config.toml
n_layer = 12
d_model = 384
n_head = 6
n_kv_head = 6
head_dim = 64
d_mlp = 1536
vocab_size = 32768
activation = "gelu"
norm = "layernorm"
norm_place = "pre"
norm_eps = 1e-05
positions = "rope"
rope_base = 10000.0
rope_fraction = 0.25
qk_norm = false
attn_scale = 0.125
bias = "qkv"
tie_embeddings = false
parallel_block = true
init = "normal"
init_std_qkv = 0.0207
init_std_o = 0.00422
init_std_up = 0.0207
init_std_down = 0.00211
optimizer = "muon_variant"
lr = 0.0126
lr_mult_qkv = 0.5
lr_mult_down = 1.5
beta1 = 0.95
lr_head = 0.00627
grad_clip = 1.0
warmup_steps = 200
schedule = "wsd"
decay_fraction = 0.916
decay_shape = "linear"
final_lr_fraction = 0.0
batch_tokens = 131072
seq_len = 256
doc_mask = true
train_tokens = 698900000
steps = 5333
dataset = "wikipedia_en"
Each number is 200 + 20 x the weight over the matrix's rms, rounded and kept within 0 to 999. Layers, rows and columns count from 0.

# layer 2 attention key, 384x384, rms 0.0677, rows 0-144, columns 336-383
197,229,197,164,195,223,189,167,199,206,189,198,232,190,198,172,203,214,215,177,201,204,212,215,186,194,224,182,179,194,180,211,235,160,208,201,192,200,194,195,167,175,179,224,214,206,223,214
199,231,202,182,215,213,222,206,198,200,191,181,206,230,229,208,181,188,174,208,203,216,188,224,214,209,231,199,180,178,179,175,244,213,162,201,189,215,215,195,192,156,192,214,182,188,193,247
171,219,197,199,198,187,180,171,174,204,184,202,222,166,226,203,198,233,221,171,204,233,206,233,211,220,239,186,188,200,230,199,210,224,201,189,204,208,162,201,212,199,196,177,218,197,168,229
176,229,181,194,196,175,189,211,201,195,194,224,225,214,201,210,177,185,200,189,189,187,211,209,214,190,213,186,225,198,191,174,217,219,179,191,201,187,187,208,206,177,213,197,206,200,211,221
188,207,181,198,180,140,206,199,181,204,224,199,212,191,257,206,173,228,179,196,173,173,205,232,259,137,208,254,153,198,215,184,182,200,188,191,210,206,195,199,224,209,218,212,211,206,169,195
191,229,209,208,209,190,166,193,198,203,208,237,210,200,176,199,221,209,203,187,184,177,179,193,223,185,198,214,257,175,191,194,226,223,215,192,210,237,167,189,171,222,206,216,182,179,197,190
181,198,174,199,163,205,161,212,212,178,239,213,266,214,184,213,218,175,237,183,182,196,182,214,189,187,204,205,191,189,227,242,216,228,240,220,223,198,221,168,186,177,208,251,191,206,211,199
202,209,250,207,188,208,212,169,238,201,225,190,181,201,181,170,216,182,173,202,162,181,189,245,181,175,189,219,197,195,225,166,212,196,192,179,212,218,211,207,215,226,232,184,233,178,212,202
193,211,204,210,202,202,175,160,178,187,169,212,220,176,217,248,198,198,208,191,208,190,213,198,227,179,184,185,166,222,176,202,207,197,217,203,206,175,183,193,215,202,184,200,182,215,207,206
208,204,197,188,177,218,198,227,183,222,196,202,212,198,220,201,195,198,180,170,189,212,199,202,232,148,238,185,193,223,169,199,216,184,171,200,205,216,211,208,194,180,244,226,180,217,156,247
234,185,226,184,191,235,207,212,234,231,202,203,214,178,194,210,214,189,206,209,194,212,163,205,209,129,155,206,181,198,185,215,185,205,259,222,221,164,183,176,193,199,223,198,201,211,223,202
185,225,192,209,190,223,210,239,173,190,193,250,217,191,185,194,209,216,198,234,215,172,164,190,202,239,194,198,198,237,188,169,187,209,194,202,198,205,203,217,191,215,193,160,232,224,199,185
187,179,204,221,156,225,189,223,192,184,218,211,198,210,178,233,201,164,210,224,209,185,264,189,184,208,191,208,168,199,156,189,192,197,208,177,196,167,215,217,218,221,173,191,199,193,221,163
214,207,186,177,169,223,128,192,156,193,169,218,186,236,211,214,230,186,223,194,229,195,203,242,203,212,202,213,240,225,217,219,167,213,216,189,205,218,205,202,213,202,195,177,193,244,196,179
198,223,201,222,140,236,208,178,209,222,219,191,205,202,204,204,198,203,189,213,189,246,182,244,216,162,218,182,218,223,174,215,213,214,163,212,228,184,186,167,211,191,203,200,187,187,210,246
188,203,176,192,196,230,186,223,179,242,206,177,237,199,188,211,214,204,179,221,217,185,218,228,184,198,218,214,191,213,195,204,203,184,172,227,242,233,195,198,213,187,154,210,200,174,200,192
208,180,223,210,201,162,205,192,200,224,163,223,214,191,194,190,249,198,228,226,192,201,256,195,163,228,209,168,233,196,148,195,240,180,165,210,180,203,183,230,227,192,226,193,207,180,171,201
203,235,214,198,179,208,197,207,215,226,174,228,222,203,186,233,219,204,198,195,195,216,195,164,177,210,186,236,193,219,184,248,191,204,217,173,185,175,238,191,209,202,187,177,238,158,197,205
227,215,212,193,186,245,192,219,184,205,202,217,194,189,192,176,189,193,173,199,216,173,212,197,174,186,217,213,179,187,215,220,204,191,230,183,206,165,191,192,180,196,227,187,196,203,197,196
177,184,203,191,199,185,193,177,244,229,216,185,178,229,198,184,241,168,182,214,231,192,190,177,181,175,235,200,211,209,199,205,190,209,205,185,195,175,192,211,204,207,202,258,213,188,205,194
202,214,176,184,215,232,217,202,187,214,182,178,193,230,188,220,239,190,220,219,203,213,220,183,193,195,195,223,233,216,233,210,204,174,186,213,205,190,188,172,171,184,188,221,215,225,207,220
209,212,195,177,165,184,254,167,195,167,197,195,213,173,218,206,206,175,188,193,226,206,225,207,223,217,180,196,221,203,204,173,225,199,222,163,228,210,213,176,146,162,181,168,199,192,229,189
207,201,198,188,185,206,194,247,189,222,224,186,202,186,169,232,183,205,206,192,177,190,176,177,229,185,182,207,216,209,178,260,235,191,226,201,235,204,186,203,243,199,203,184,169,215,200,194
221,166,187,207,241,232,194,196,200,235,177,217,190,205,182,177,221,213,207,161,202,257,220,194,189,207,226,195,202,199,173,197,172,207,205,215,183,186,222,205,185,225,176,189,214,172,188,172
227,230,218,165,208,175,191,204,207,177,236,200,213,163,214,205,237,180,166,190,174,195,208,185,166,190,190,173,181,175,210,200,215,174,201,173,143,191,220,202,221,188,184,211,240,177,192,207
219,212,162,218,208,197,210,200,162,202,217,169,223,236,222,212,198,221,197,195,226,242,185,184,207,240,212,226,212,160,192,204,173,217,247,213,192,199,218,210,200,212,203,188,222,230,218,207
240,209,215,202,180,216,216,197,236,204,215,186,205,208,202,200,181,155,228,184,216,240,173,260,237,188,193,204,176,209,202,216,232,213,216,226,152,237,203,185,166,160,203,189,179,190,179,181
200,196,180,206,197,204,184,184,182,228,185,236,201,208,170,184,210,189,196,177,192,204,192,170,190,201,222,171,209,176,172,201,215,210,228,151,196,212,206,249,235,237,198,191,210,208,208,196
229,208,224,216,178,234,168,176,167,203,178,219,191,209,199,198,218,188,210,213,226,200,168,183,195,163,205,201,183,197,205,197,178,210,185,249,207,216,212,166,195,219,195,229,229,183,192,217
205,183,187,197,224,188,190,204,206,208,192,190,212,182,181,217,207,203,213,212,199,170,195,191,159,180,193,221,189,194,241,180,196,210,181,180,224,184,205,192,166,172,223,193,225,177,222,221
148,228,189,215,175,233,191,231,198,253,222,234,197,204,249,204,207,215,137,179,209,145,212,209,200,198,205,192,177,204,208,176,187,222,243,202,252,215,170,170,249,196,215,199,198,151,210,191
172,208,188,192,241,194,213,195,212,242,174,194,211,225,233,194,210,205,193,207,166,205,222,162,211,206,211,203,177,195,215,172,221,172,223,183,197,208,194,158,211,179,198,180,208,205,209,214
168,237,201,195,210,221,222,192,207,209,186,193,212,182,182,176,186,170,167,174,194,233,182,172,213,223,218,223,166,231,212,190,201,202,180,227,179,216,194,196,228,189,167,181,213,219,211,167
206,181,223,218,184,201,217,183,205,219,174,202,191,223,219,198,172,188,179,200,192,213,151,182,223,191,223,186,191,192,202,179,221,180,219,171,204,242,206,188,204,214,224,211,170,186,181,218
204,224,177,222,203,180,183,203,189,216,192,197,191,183,205,184,171,193,186,210,207,208,227,196,199,208,193,193,170,198,247,200,209,223,164,230,186,160,210,222,212,163,216,211,201,195,207,178
204,213,188,216,208,182,204,208,171,206,236,192,215,197,232,177,203,199,180,187,200,158,180,176,203,183,184,186,184,222,197,196,247,190,225,209,204,198,225,229,195,191,160,228,213,214,220,240
216,217,156,208,222,214,199,219,207,188,213,205,237,191,182,209,207,220,181,204,190,197,189,188,216,198,193,148,216,206,222,212,213,216,186,212,235,203,176,193,216,177,185,211,216,170,183,176
204,202,213,212,202,182,189,208,229,181,208,187,238,187,199,196,219,212,191,181,223,182,218,201,194,215,222,189,196,200,182,185,211,221,204,197,214,156,204,202,193,192,192,202,199,200,217,197
194,167,205,216,226,228,180,207,184,237,219,189,247,183,189,220,199,166,191,191,213,209,182,168,209,232,236,214,196,237,165,181,215,243,191,187,201,195,194,172,225,204,236,197,169,216,194,189
197,226,212,226,178,183,211,236,194,156,187,212,164,164,156,188,189,231,169,197,189,201,179,200,179,185,244,210,190,214,185,171,212,208,170,218,202,207,201,185,189,235,217,193,202,201,198,239
206,158,204,228,217,164,199,188,205,203,175,209,213,221,192,167,212,190,207,179,213,198,209,164,171,226,155,213,220,194,181,220,214,200,182,219,208,193,203,174,222,206,181,190,185,188,222,181
162,221,178,210,225,223,164,189,210,200,215,221,171,200,172,185,216,205,186,236,193,213,174,199,165,249,197,204,230,175,215,184,166,206,220,174,192,215,216,181,205,221,178,173,182,187,199,201
215,187,187,220,195,204,170,228,181,247,190,203,240,223,167,194,196,170,193,203,180,209,181,206,198,208,186,186,203,199,218,192,209,186,206,232,201,209,208,169,200,200,199,184,200,189,222,185
205,209,217,188,175,184,186,175,190,189,227,180,174,181,189,209,204,252,165,223,219,215,198,193,203,218,201,236,223,235,229,194,168,160,169,208,212,173,214,192,227,196,190,229,194,212,178,178
200,186,195,171,180,248,216,172,204,243,199,218,204,184,225,209,236,178,186,193,173,198,198,186,208,236,192,207,217,210,183,212,227,208,228,199,186,200,169,192,184,191,171,244,207,204,218,171
175,176,216,195,177,231,159,173,234,184,154,166,230,193,208,236,167,176,182,219,207,214,248,229,215,173,166,210,224,184,207,173,157,195,189,228,200,188,192,216,227,177,198,179,198,222,230,224
160,199,160,186,184,200,213,196,183,168,207,208,192,207,183,189,210,222,186,212,184,221,183,211,223,205,194,190,190,194,199,197,207,213,180,178,192,184,179,176,198,203,206,175,208,213,192,153
202,225,177,218,183,202,195,204,212,163,188,198,170,232,184,211,198,189,215,174,187,224,169,219,192,227,202,159,227,211,196,205,171,221,188,233,172,221,194,172,190,211,187,196,238,205,194,186
177,178,188,196,196,194,222,207,187,166,194,218,196,208,165,230,172,218,190,197,192,161,183,228,175,205,169,211,168,190,197,157,204,201,186,218,201,190,222,254,202,217,204,221,198,195,199,190
220,209,220,212,210,175,203,188,205,175,210,167,243,231,204,177,184,193,165,187,238,166,204,203,223,222,200,195,205,195,213,174,172,173,220,200,205,190,193,216,217,183,199,159,181,180,251,194
191,240,191,199,223,202,225,206,151,198,199,194,176,204,181,205,174,205,198,195,191,198,210,191,222,169,220,228,193,226,230,217,201,174,219,183,212,224,216,222,151,185,197,198,199,215,224,202
207,239,207,181,219,200,187,184,227,198,182,196,218,200,241,208,193,219,170,213,188,207,250,181,204,211,217,192,194,230,211,199,185,195,191,209,210,179,199,197,193,192,245,177,182,205,179,245
199,184,208,163,185,155,183,169,198,203,213,167,192,177,207,181,189,216,223,213,192,173,190,202,218,190,199,200,223,219,201,199,197,194,202,185,198,189,226,198,201,152,197,192,168,223,213,212
190,167,240,177,236,191,202,201,191,185,182,184,202,210,192,208,195,192,210,169,184,195,180,153,208,199,215,163,174,206,216,202,199,215,190,196,170,157,190,209,207,195,201,177,200,211,186,199
148,197,221,212,197,231,200,227,184,179,171,232,194,215,214,191,190,196,218,200,203,216,206,214,196,160,198,145,198,197,154,180,180,179,192,205,194,199,235,198,194,210,219,151,150,207,210,181
174,192,195,204,189,183,201,193,195,200,223,209,211,214,207,186,186,202,194,178,204,167,202,214,237,203,190,208,216,197,208,176,181,219,213,166,201,213,140,190,197,197,157,212,214,211,188,197
213,166,195,190,201,184,204,199,186,189,183,154,233,171,195,232,155,234,185,174,176,202,215,213,175,186,195,220,183,186,176,201,178,217,184,227,204,178,206,183,235,225,209,157,197,214,201,202
171,211,197,203,203,210,183,236,197,236,219,218,191,192,173,213,204,199,228,186,161,192,181,188,182,191,191,179,231,206,190,205,205,197,235,230,223,222,196,195,208,214,191,244,189,199,188,202
206,201,225,182,219,180,182,187,230,197,218,196,174,194,190,187,234,196,179,186,195,203,178,169,201,207,202,218,157,193,172,179,209,163,231,179,188,225,178,207,202,207,200,207,181,225,222,185
233,193,246,214,206,173,174,223,199,201,196,168,166,216,213,168,191,205,177,224,213,174,190,193,175,222,202,213,216,195,207,212,206,208,158,209,211,173,198,182,202,229,179,220,198,193,177,223
205,181,205,202,171,219,212,221,223,168,184,201,198,216,168,185,200,172,197,211,208,191,215,183,165,161,213,198,192,189,192,203,205,225,185,231,174,215,254,191,203,203,214,226,229,143,182,209
182,171,176,182,184,173,270,187,217,210,228,204,202,188,215,189,189,213,213,197,181,242,195,218,229,184,203,209,180,179,193,224,217,179,184,196,190,203,212,168,195,189,216,207,188,174,203,186
218,198,167,213,189,211,244,211,209,207,173,162,215,167,217,246,250,176,243,212,179,181,223,197,162,214,208,208,187,220,213,230,189,176,214,184,232,228,211,197,170,198,174,199,191,178,182,176
211,186,205,201,196,221,206,218,214,197,206,224,206,211,195,222,224,189,200,191,194,204,232,168,222,196,245,175,207,227,214,177,213,214,203,181,224,202,198,229,157,183,198,193,201,177,225,191
198,215,206,188,192,192,198,221,195,195,205,218,216,190,208,213,203,195,181,204,176,207,197,188,191,212,200,203,206,178,202,204,222,198,206,205,201,199,206,210,187,202,195,212,209,198,214,219
186,221,207,171,199,185,204,224,203,209,193,230,208,197,212,200,216,207,188,193,194,210,181,201,176,197,196,202,218,192,196,213,182,204,191,202,201,204,209,200,188,188,207,190,193,208,200,220
213,170,206,207,189,211,183,180,200,172,164,188,217,224,219,223,196,176,182,168,174,184,187,228,192,192,178,198,175,210,184,235,206,193,206,203,205,182,160,226,211,188,223,188,174,214,190,207
203,193,199,216,180,199,178,209,191,203,218,200,225,213,190,229,167,200,211,201,204,199,187,184,199,242,214,200,214,229,174,195,205,177,203,192,176,185,199,182,179,217,175,182,217,203,201,231
153,178,201,185,214,213,213,202,189,187,165,184,187,205,209,182,213,190,210,190,192,235,192,171,204,211,209,196,194,209,217,206,218,204,193,219,223,162,173,198,226,181,214,210,209,178,191,171
218,199,188,174,199,204,219,205,192,194,200,212,219,195,204,203,190,214,181,195,205,193,190,192,196,197,213,179,174,194,206,183,232,211,216,197,223,183,194,213,174,180,187,223,208,180,176,183
200,211,238,190,206,237,214,209,192,193,209,209,196,178,176,204,209,189,179,209,186,225,200,197,209,200,198,203,216,192,190,229,221,185,216,232,194,218,204,174,182,196,203,199,157,194,206,175
159,208,198,201,198,196,197,210,210,209,186,186,201,207,173,225,199,210,213,188,216,208,180,168,203,237,189,200,198,215,204,195,209,193,207,190,205,204,159,193,213,203,196,184,262,195,212,216
206,186,204,193,189,171,187,218,185,168,188,220,231,194,226,190,179,188,186,205,202,208,172,204,182,230,210,214,224,188,176,220,193,197,209,196,194,185,228,171,208,190,210,199,186,231,199,223
209,189,172,204,202,189,205,222,178,195,215,206,196,201,173,207,192,191,183,202,234,189,223,204,206,201,185,207,204,183,193,213,216,202,195,178,192,214,198,200,199,216,199,195,215,236,206,207
200,201,176,217,169,204,146,211,201,224,207,183,176,184,194,188,213,202,210,211,194,230,182,212,225,181,215,150,189,196,208,205,179,202,203,213,192,233,197,217,207,188,195,237,214,173,203,195
198,218,209,252,228,203,207,222,186,223,215,221,193,183,197,164,186,176,205,191,149,186,189,195,204,187,236,224,192,164,198,177,213,148,193,227,196,212,203,203,215,195,200,237,199,189,170,196
211,246,202,196,195,199,198,193,219,190,188,169,208,188,207,168,186,221,212,189,209,204,229,206,186,222,182,205,224,203,209,182,234,198,183,194,171,204,181,169,174,151,194,164,200,193,205,208
208,206,194,199,200,188,222,192,170,209,201,194,185,184,205,233,187,202,217,190,179,221,208,164,210,216,174,175,192,223,216,238,211,194,182,204,176,164,218,212,199,209,222,184,218,204,217,209
188,210,172,234,224,200,193,198,195,202,201,198,205,228,215,204,234,201,198,207,193,171,207,186,183,200,222,201,197,209,200,209,173,198,217,234,191,188,187,165,191,206,203,229,202,225,208,221
210,216,199,187,219,150,205,183,187,188,207,158,205,205,202,171,194,194,193,206,227,219,196,206,190,189,187,187,227,189,202,219,191,235,200,206,237,202,225,174,171,231,182,151,201,241,194,208
175,184,188,148,175,186,205,169,209,186,199,191,195,196,198,199,222,193,208,193,194,198,215,192,195,223,194,228,221,197,185,174,195,154,182,191,198,212,189,153,187,205,198,205,191,226,175,231
192,207,185,231,188,193,186,192,236,194,208,186,175,195,161,188,234,211,180,218,208,212,184,212,208,202,187,182,210,250,209,207,232,196,194,179,197,194,187,212,219,207,174,218,194,182,230,207
185,204,203,205,212,221,191,197,195,168,198,198,187,233,186,222,216,175,191,186,195,215,186,180,203,206,234,204,183,177,209,197,193,198,162,210,191,210,181,217,201,212,214,223,172,219,205,196
209,197,202,190,205,208,198,229,222,195,168,205,188,209,212,209,166,199,223,192,206,197,198,190,213,211,199,189,221,196,211,186,225,194,219,208,199,208,218,185,200,213,205,175,226,241,212,220
186,190,204,201,193,162,201,205,183,206,194,204,221,227,207,227,198,182,204,210,205,209,225,206,229,212,190,190,247,206,225,200,203,220,182,201,200,185,192,233,201,175,194,203,166,225,196,178
203,189,200,224,211,183,200,224,168,195,181,199,199,230,183,193,190,194,184,208,204,199,173,190,192,169,220,205,210,209,190,181,180,218,211,162,221,211,213,196,224,212,193,205,163,194,215,183
200,196,205,207,217,185,244,187,198,241,219,235,202,200,192,192,222,195,184,207,191,216,226,208,207,225,219,222,202,225,175,192,160,229,211,177,214,232,182,185,208,193,185,211,175,180,208,176
216,206,210,204,191,176,220,179,215,180,183,216,198,221,181,211,199,201,199,200,212,196,201,200,218,188,232,174,199,213,202,199,225,191,197,188,196,170,195,182,186,224,173,215,224,200,206,204
191,207,201,221,172,209,187,195,204,220,222,202,203,215,184,226,201,189,178,217,210,165,189,174,208,200,210,179,185,223,224,231,200,215,200,221,205,202,187,229,184,174,207,202,187,227,210,182
187,157,176,217,217,223,178,186,194,194,203,203,191,191,225,178,178,180,200,201,180,200,202,203,213,192,200,177,208,200,207,206,199,234,230,193,182,170,178,204,217,216,159,210,194,197,194,201
159,224,196,200,179,169,207,252,185,197,192,197,209,234,211,162,215,207,189,165,209,195,218,201,206,205,163,213,195,180,216,199,176,191,186,194,181,204,216,169,184,195,202,203,195,186,202,192
197,178,212,194,214,195,178,207,188,196,193,186,217,188,232,173,165,189,222,227,174,222,190,212,200,190,193,208,149,201,198,174,193,195,221,196,195,218,185,227,218,209,229,205,202,208,218,238
184,173,245,211,207,193,200,232,194,199,213,184,196,217,220,188,192,223,212,219,194,199,176,195,221,214,211,215,181,214,195,217,185,196,196,203,211,214,206,202,220,210,216,202,214,188,191,209
199,210,206,222,208,179,201,245,148,200,182,182,200,183,193,182,224,177,243,169,223,200,219,217,189,183,207,193,201,183,228,195,225,200,232,217,184,192,203,206,208,185,196,199,222,183,177,211
253,187,207,195,185,212,225,208,211,191,200,189,188,213,208,215,197,200,176,198,225,180,199,215,217,189,184,215,224,217,167,185,203,207,227,234,185,200,211,226,171,237,209,188,221,135,196,188
191,213,216,211,211,201,180,204,153,180,209,228,190,184,203,215,168,201,188,215,208,212,193,185,236,183,188,204,200,187,193,203,189,253,192,214,210,225,193,181,184,219,197,217,221,204,219,206
196,164,199,193,215,212,186,214,204,177,212,246,188,206,204,213,184,204,239,207,194,191,211,182,220,179,208,222,196,175,170,213,216,162,217,206,226,174,204,218,199,203,183,216,171,209,193,197
222,179,210,191,213,190,195,181,201,172,192,187,188,191,184,186,231,200,235,156,197,194,182,189,203,192,183,179,171,183,196,193,200,209,181,193,202,211,216,201,214,185,191,211,200,216,190,211
191,167,228,186,179,197,208,167,198,216,231,197,193,190,203,168,192,190,181,193,204,201,181,210,212,212,182,209,212,194,187,207,182,193,184,171,172,207,228,187,205,201,201,207,199,190,195,187
222,193,175,200,198,171,206,171,188,167,217,186,201,211,206,244,193,198,238,201,189,185,193,215,208,205,196,219,195,187,198,177,209,221,206,171,219,201,172,200,224,197,179,196,215,212,203,223
210,225,178,175,199,216,206,205,224,200,204,224,196,210,211,183,210,236,222,221,224,223,218,197,187,225,185,201,189,182,208,190,217,193,209,184,183,221,219,207,201,212,201,229,199,188,185,189
192,188,227,235,173,188,192,208,226,203,170,243,197,196,224,214,170,181,230,211,185,185,204,221,177,201,215,191,172,191,231,193,184,191,194,191,211,195,170,216,184,144,216,194,206,191,194,184
191,176,177,200,201,190,200,179,199,186,202,181,199,189,176,177,217,199,171,206,191,196,204,200,165,201,229,203,218,198,188,211,196,193,179,174,205,184,201,231,181,223,189,275,216,229,192,238
168,215,201,193,143,202,171,172,202,197,196,170,189,216,216,192,224,178,226,200,200,228,152,218,183,228,167,193,192,172,231,191,213,170,195,192,199,179,196,221,215,185,181,199,191,210,212,218
204,202,191,193,206,235,210,188,214,199,172,213,209,190,199,178,217,158,183,193,178,254,192,206,195,164,198,211,192,192,182,227,186,188,176,201,209,212,198,188,222,174,192,183,207,202,209,210
204,184,183,219,156,245,202,202,201,214,166,224,212,200,212,202,155,216,203,183,222,188,193,180,207,209,204,176,200,192,194,207,201,229,193,208,188,223,198,181,195,195,219,174,214,243,181,178
181,197,186,218,207,199,207,191,201,215,194,197,166,220,205,195,190,221,172,196,182,214,233,225,170,227,220,190,184,213,204,192,200,196,173,191,204,218,189,214,200,220,221,192,226,193,175,199
173,224,223,190,218,211,187,200,194,184,196,212,216,176,184,192,184,220,231,203,226,206,207,184,208,197,205,191,198,216,217,201,179,222,188,222,186,187,232,197,177,204,174,207,234,201,204,195
212,199,192,224,172,184,209,204,194,221,184,202,179,206,197,203,221,210,195,198,181,197,214,215,195,200,192,203,180,216,196,203,214,171,198,183,248,229,167,208,205,190,172,213,197,206,215,204
202,171,207,235,199,185,248,171,216,147,196,211,171,180,215,171,187,200,156,208,212,196,201,181,215,202,209,188,204,221,229,201,217,149,202,202,201,247,208,207,189,212,208,194,161,197,202,200
182,197,197,203,194,181,189,212,181,223,183,186,179,208,212,186,191,194,233,209,188,179,177,179,224,190,203,208,207,204,224,209,188,187,217,203,209,219,198,205,204,196,205,178,214,202,201,186
220,213,221,172,223,182,211,212,175,188,214,203,196,168,181,208,201,208,218,224,184,206,202,215,217,214,211,206,187,188,225,190,216,200,204,196,212,215,209,208,187,196,181,203,169,215,189,225
193,214,179,210,205,169,224,190,219,197,193,203,195,205,187,160,204,236,179,213,231,218,203,196,206,200,205,193,218,232,216,198,191,215,202,207,180,150,191,205,221,180,205,163,204,175,206,190
204,186,178,217,189,194,208,200,201,170,197,191,250,211,178,206,239,221,216,228,212,197,225,204,199,165,175,187,157,173,174,220,182,163,215,185,187,198,208,172,202,188,169,211,178,209,170,175
190,187,206,211,188,196,194,185,202,220,188,213,173,187,181,213,223,192,212,211,194,229,227,175,210,190,179,205,222,217,201,181,252,222,182,185,213,196,214,240,197,226,188,210,224,178,211,197
185,182,203,200,202,201,199,206,207,170,219,240,210,202,217,219,218,150,193,180,233,186,202,182,206,210,174,176,236,212,207,188,235,221,189,210,193,211,194,207,174,218,214,223,216,208,203,172
215,200,219,227,214,185,204,234,192,207,190,189,172,221,197,202,231,163,175,209,186,181,198,173,165,200,169,227,224,144,181,214,181,186,178,227,206,230,202,211,164,214,201,201,199,198,185,181
176,183,201,208,223,179,173,171,225,195,190,197,223,223,193,208,185,202,233,211,228,201,214,186,209,211,162,216,186,227,188,169,178,183,196,208,217,212,223,221,215,167,184,230,213,179,179,189
208,220,222,218,209,178,183,220,175,199,205,208,206,213,192,195,218,214,201,233,180,203,194,244,235,181,182,178,190,186,201,216,189,206,240,199,241,190,213,216,188,168,193,187,193,214,214,211
169,204,185,208,219,230,218,184,191,185,190,182,172,180,196,212,227,193,205,204,175,202,205,251,238,213,191,192,195,216,207,188,184,201,198,184,210,226,204,205,198,169,225,213,180,197,216,178
182,226,223,231,208,200,226,186,194,204,169,177,201,220,195,192,234,202,217,222,218,179,177,190,200,228,194,202,214,199,210,196,190,205,187,184,190,225,192,206,212,183,220,216,210,220,227,188
217,203,159,202,196,188,177,225,214,208,226,200,185,197,188,214,208,167,199,209,209,192,201,210,217,204,179,160,219,227,201,186,222,192,178,172,234,183,212,206,218,173,183,174,217,192,161,164
216,172,195,189,200,201,186,209,197,219,223,233,182,196,153,190,217,201,206,184,217,187,200,175,204,198,191,209,203,192,214,182,190,163,204,206,172,190,222,214,212,189,216,221,222,189,218,198
211,210,224,220,206,209,226,186,191,179,185,227,220,189,217,212,222,220,194,197,168,203,203,197,176,196,181,195,192,249,209,180,188,194,192,188,217,198,204,190,193,214,220,213,184,169,185,195
151,192,202,190,193,211,206,211,192,230,214,213,209,199,205,236,217,208,189,219,201,201,188,195,202,210,199,185,220,195,195,211,195,195,164,161,222,209,193,195,172,215,179,177,201,176,207,192
209,239,188,221,198,197,215,200,215,188,201,208,185,178,222,178,225,185,197,192,191,176,223,180,179,210,195,188,194,188,191,210,223,206,212,191,207,202,206,208,210,178,205,201,187,219,186,209
180,230,174,186,222,212,181,229,206,211,197,197,194,208,171,216,221,213,221,215,222,211,196,198,179,202,195,198,207,195,196,191,206,194,203,189,201,211,184,178,209,213,222,202,203,214,230,225
202,209,192,184,182,219,206,218,223,209,181,199,183,195,193,233,195,188,228,203,187,224,185,189,220,191,209,193,185,191,182,225,200,224,202,215,206,191,174,180,206,198,203,216,210,190,184,207
186,196,255,185,199,219,231,199,187,190,177,203,197,187,210,219,221,209,192,224,215,210,209,174,208,182,201,190,200,190,192,203,187,201,210,201,210,217,215,216,213,208,184,203,180,244,196,219
215,186,181,194,197,199,206,177,185,212,188,199,202,248,189,205,156,216,207,226,185,195,204,228,222,165,208,202,228,212,199,198,168,204,206,214,185,197,204,208,204,173,176,188,201,205,192,180
176,188,188,182,184,219,177,210,198,187,207,208,199,207,189,215,171,195,174,215,189,171,213,237,181,214,204,186,169,205,199,198,206,185,184,193,184,172,203,172,203,206,220,198,212,197,214,221
209,191,224,189,182,216,251,210,203,210,218,182,189,212,212,209,219,214,192,220,206,204,216,202,197,229,201,208,211,184,183,185,197,216,210,203,207,186,200,194,190,204,220,208,154,196,217,212
195,215,204,229,193,227,230,236,220,195,194,198,198,189,199,228,183,232,196,203,170,214,196,194,212,181,188,219,228,200,189,191,194,211,138,199,208,209,219,203,205,155,215,207,209,130,209,167
218,208,229,220,210,190,212,197,192,213,200,217,180,191,172,208,193,203,207,190,233,220,195,197,222,179,202,213,185,174,176,187,204,186,225,208,196,200,168,242,189,203,144,223,182,190,193,184
208,222,216,200,197,185,255,183,238,167,216,224,197,196,182,210,249,197,191,215,212,225,264,190,191,176,201,210,190,199,193,149,212,177,197,204,220,195,191,220,198,193,230,208,159,181,231,180
207,205,204,202,186,188,193,194,219,219,215,190,182,199,223,203,168,202,190,224,184,211,193,194,174,198,218,213,186,206,194,208,187,181,195,204,217,193,204,177,199,193,228,192,191,221,194,203
199,199,171,229,229,201,200,215,213,212,183,172,208,259,146,168,189,140,216,192,172,191,199,211,205,221,184,215,214,196,212,220,184,199,196,217,168,207,195,190,191,243,130,169,198,209,169,226
195,193,206,192,147,172,192,218,202,200,220,201,215,218,196,170,191,199,215,202,237,197,193,193,172,204,197,236,241,200,180,218,185,212,212,204,213,214,196,189,196,179,209,168,180,210,215,178
162,180,212,238,178,199,211,206,224,207,190,188,255,225,222,186,210,206,173,168,179,231,219,223,204,164,184,202,183,180,192,182,170,191,216,236,167,208,221,216,201,220,212,194,206,211,208,225
197,226,238,180,212,233,248,199,234,151,223,183,220,196,190,203,188,193,213,216,195,223,209,195,198,232,175,174,157,227,209,205,220,208,205,174,185,206,200,169,230,111,240,197,192,205,208,217
150,159,223,202,196,173,189,235,214,173,197,198,256,211,201,216,199,160,194,193,213,209,189,171,171,226,193,205,212,208,180,170,260,167,187,269,199,192,231,201,163,188,185,188,198,219,210,195
186,213,221,188,175,177,204,178,217,172,224,189,234,253,197,190,201,191,174,217,232,179,178,244,217,181,242,223,221,204,187,185,176,231,221,233,199,192,182,189,195,206,191,171,206,200,241,176
220,226,187,188,216,196,185,223,213,183,221,216,218,223,191,259,204,202,206,189,205,185,189,147,177,200,162,156,208,192,201,191,218,186,218,201,200,211,216,188,221,182,160,177,217,208,204,193
189,183,212,212,166,146,167,136,173,225,182,171,208,216,219,206,208,145,224,200,193,195,197,167,180,213,192,163,204,200,228,193,244,222,191,175,192,223,199,205,221,257,235,152,194,194,204,180
174,193,168,184,222,177,172,212,216,219,193,209,213,152,191,187,205,205,178,192,209,215,229,217,166,178,201,187,224,234,202,177,180,221,211,225,182,214,177,266,151,211,211,222,236,198,225,196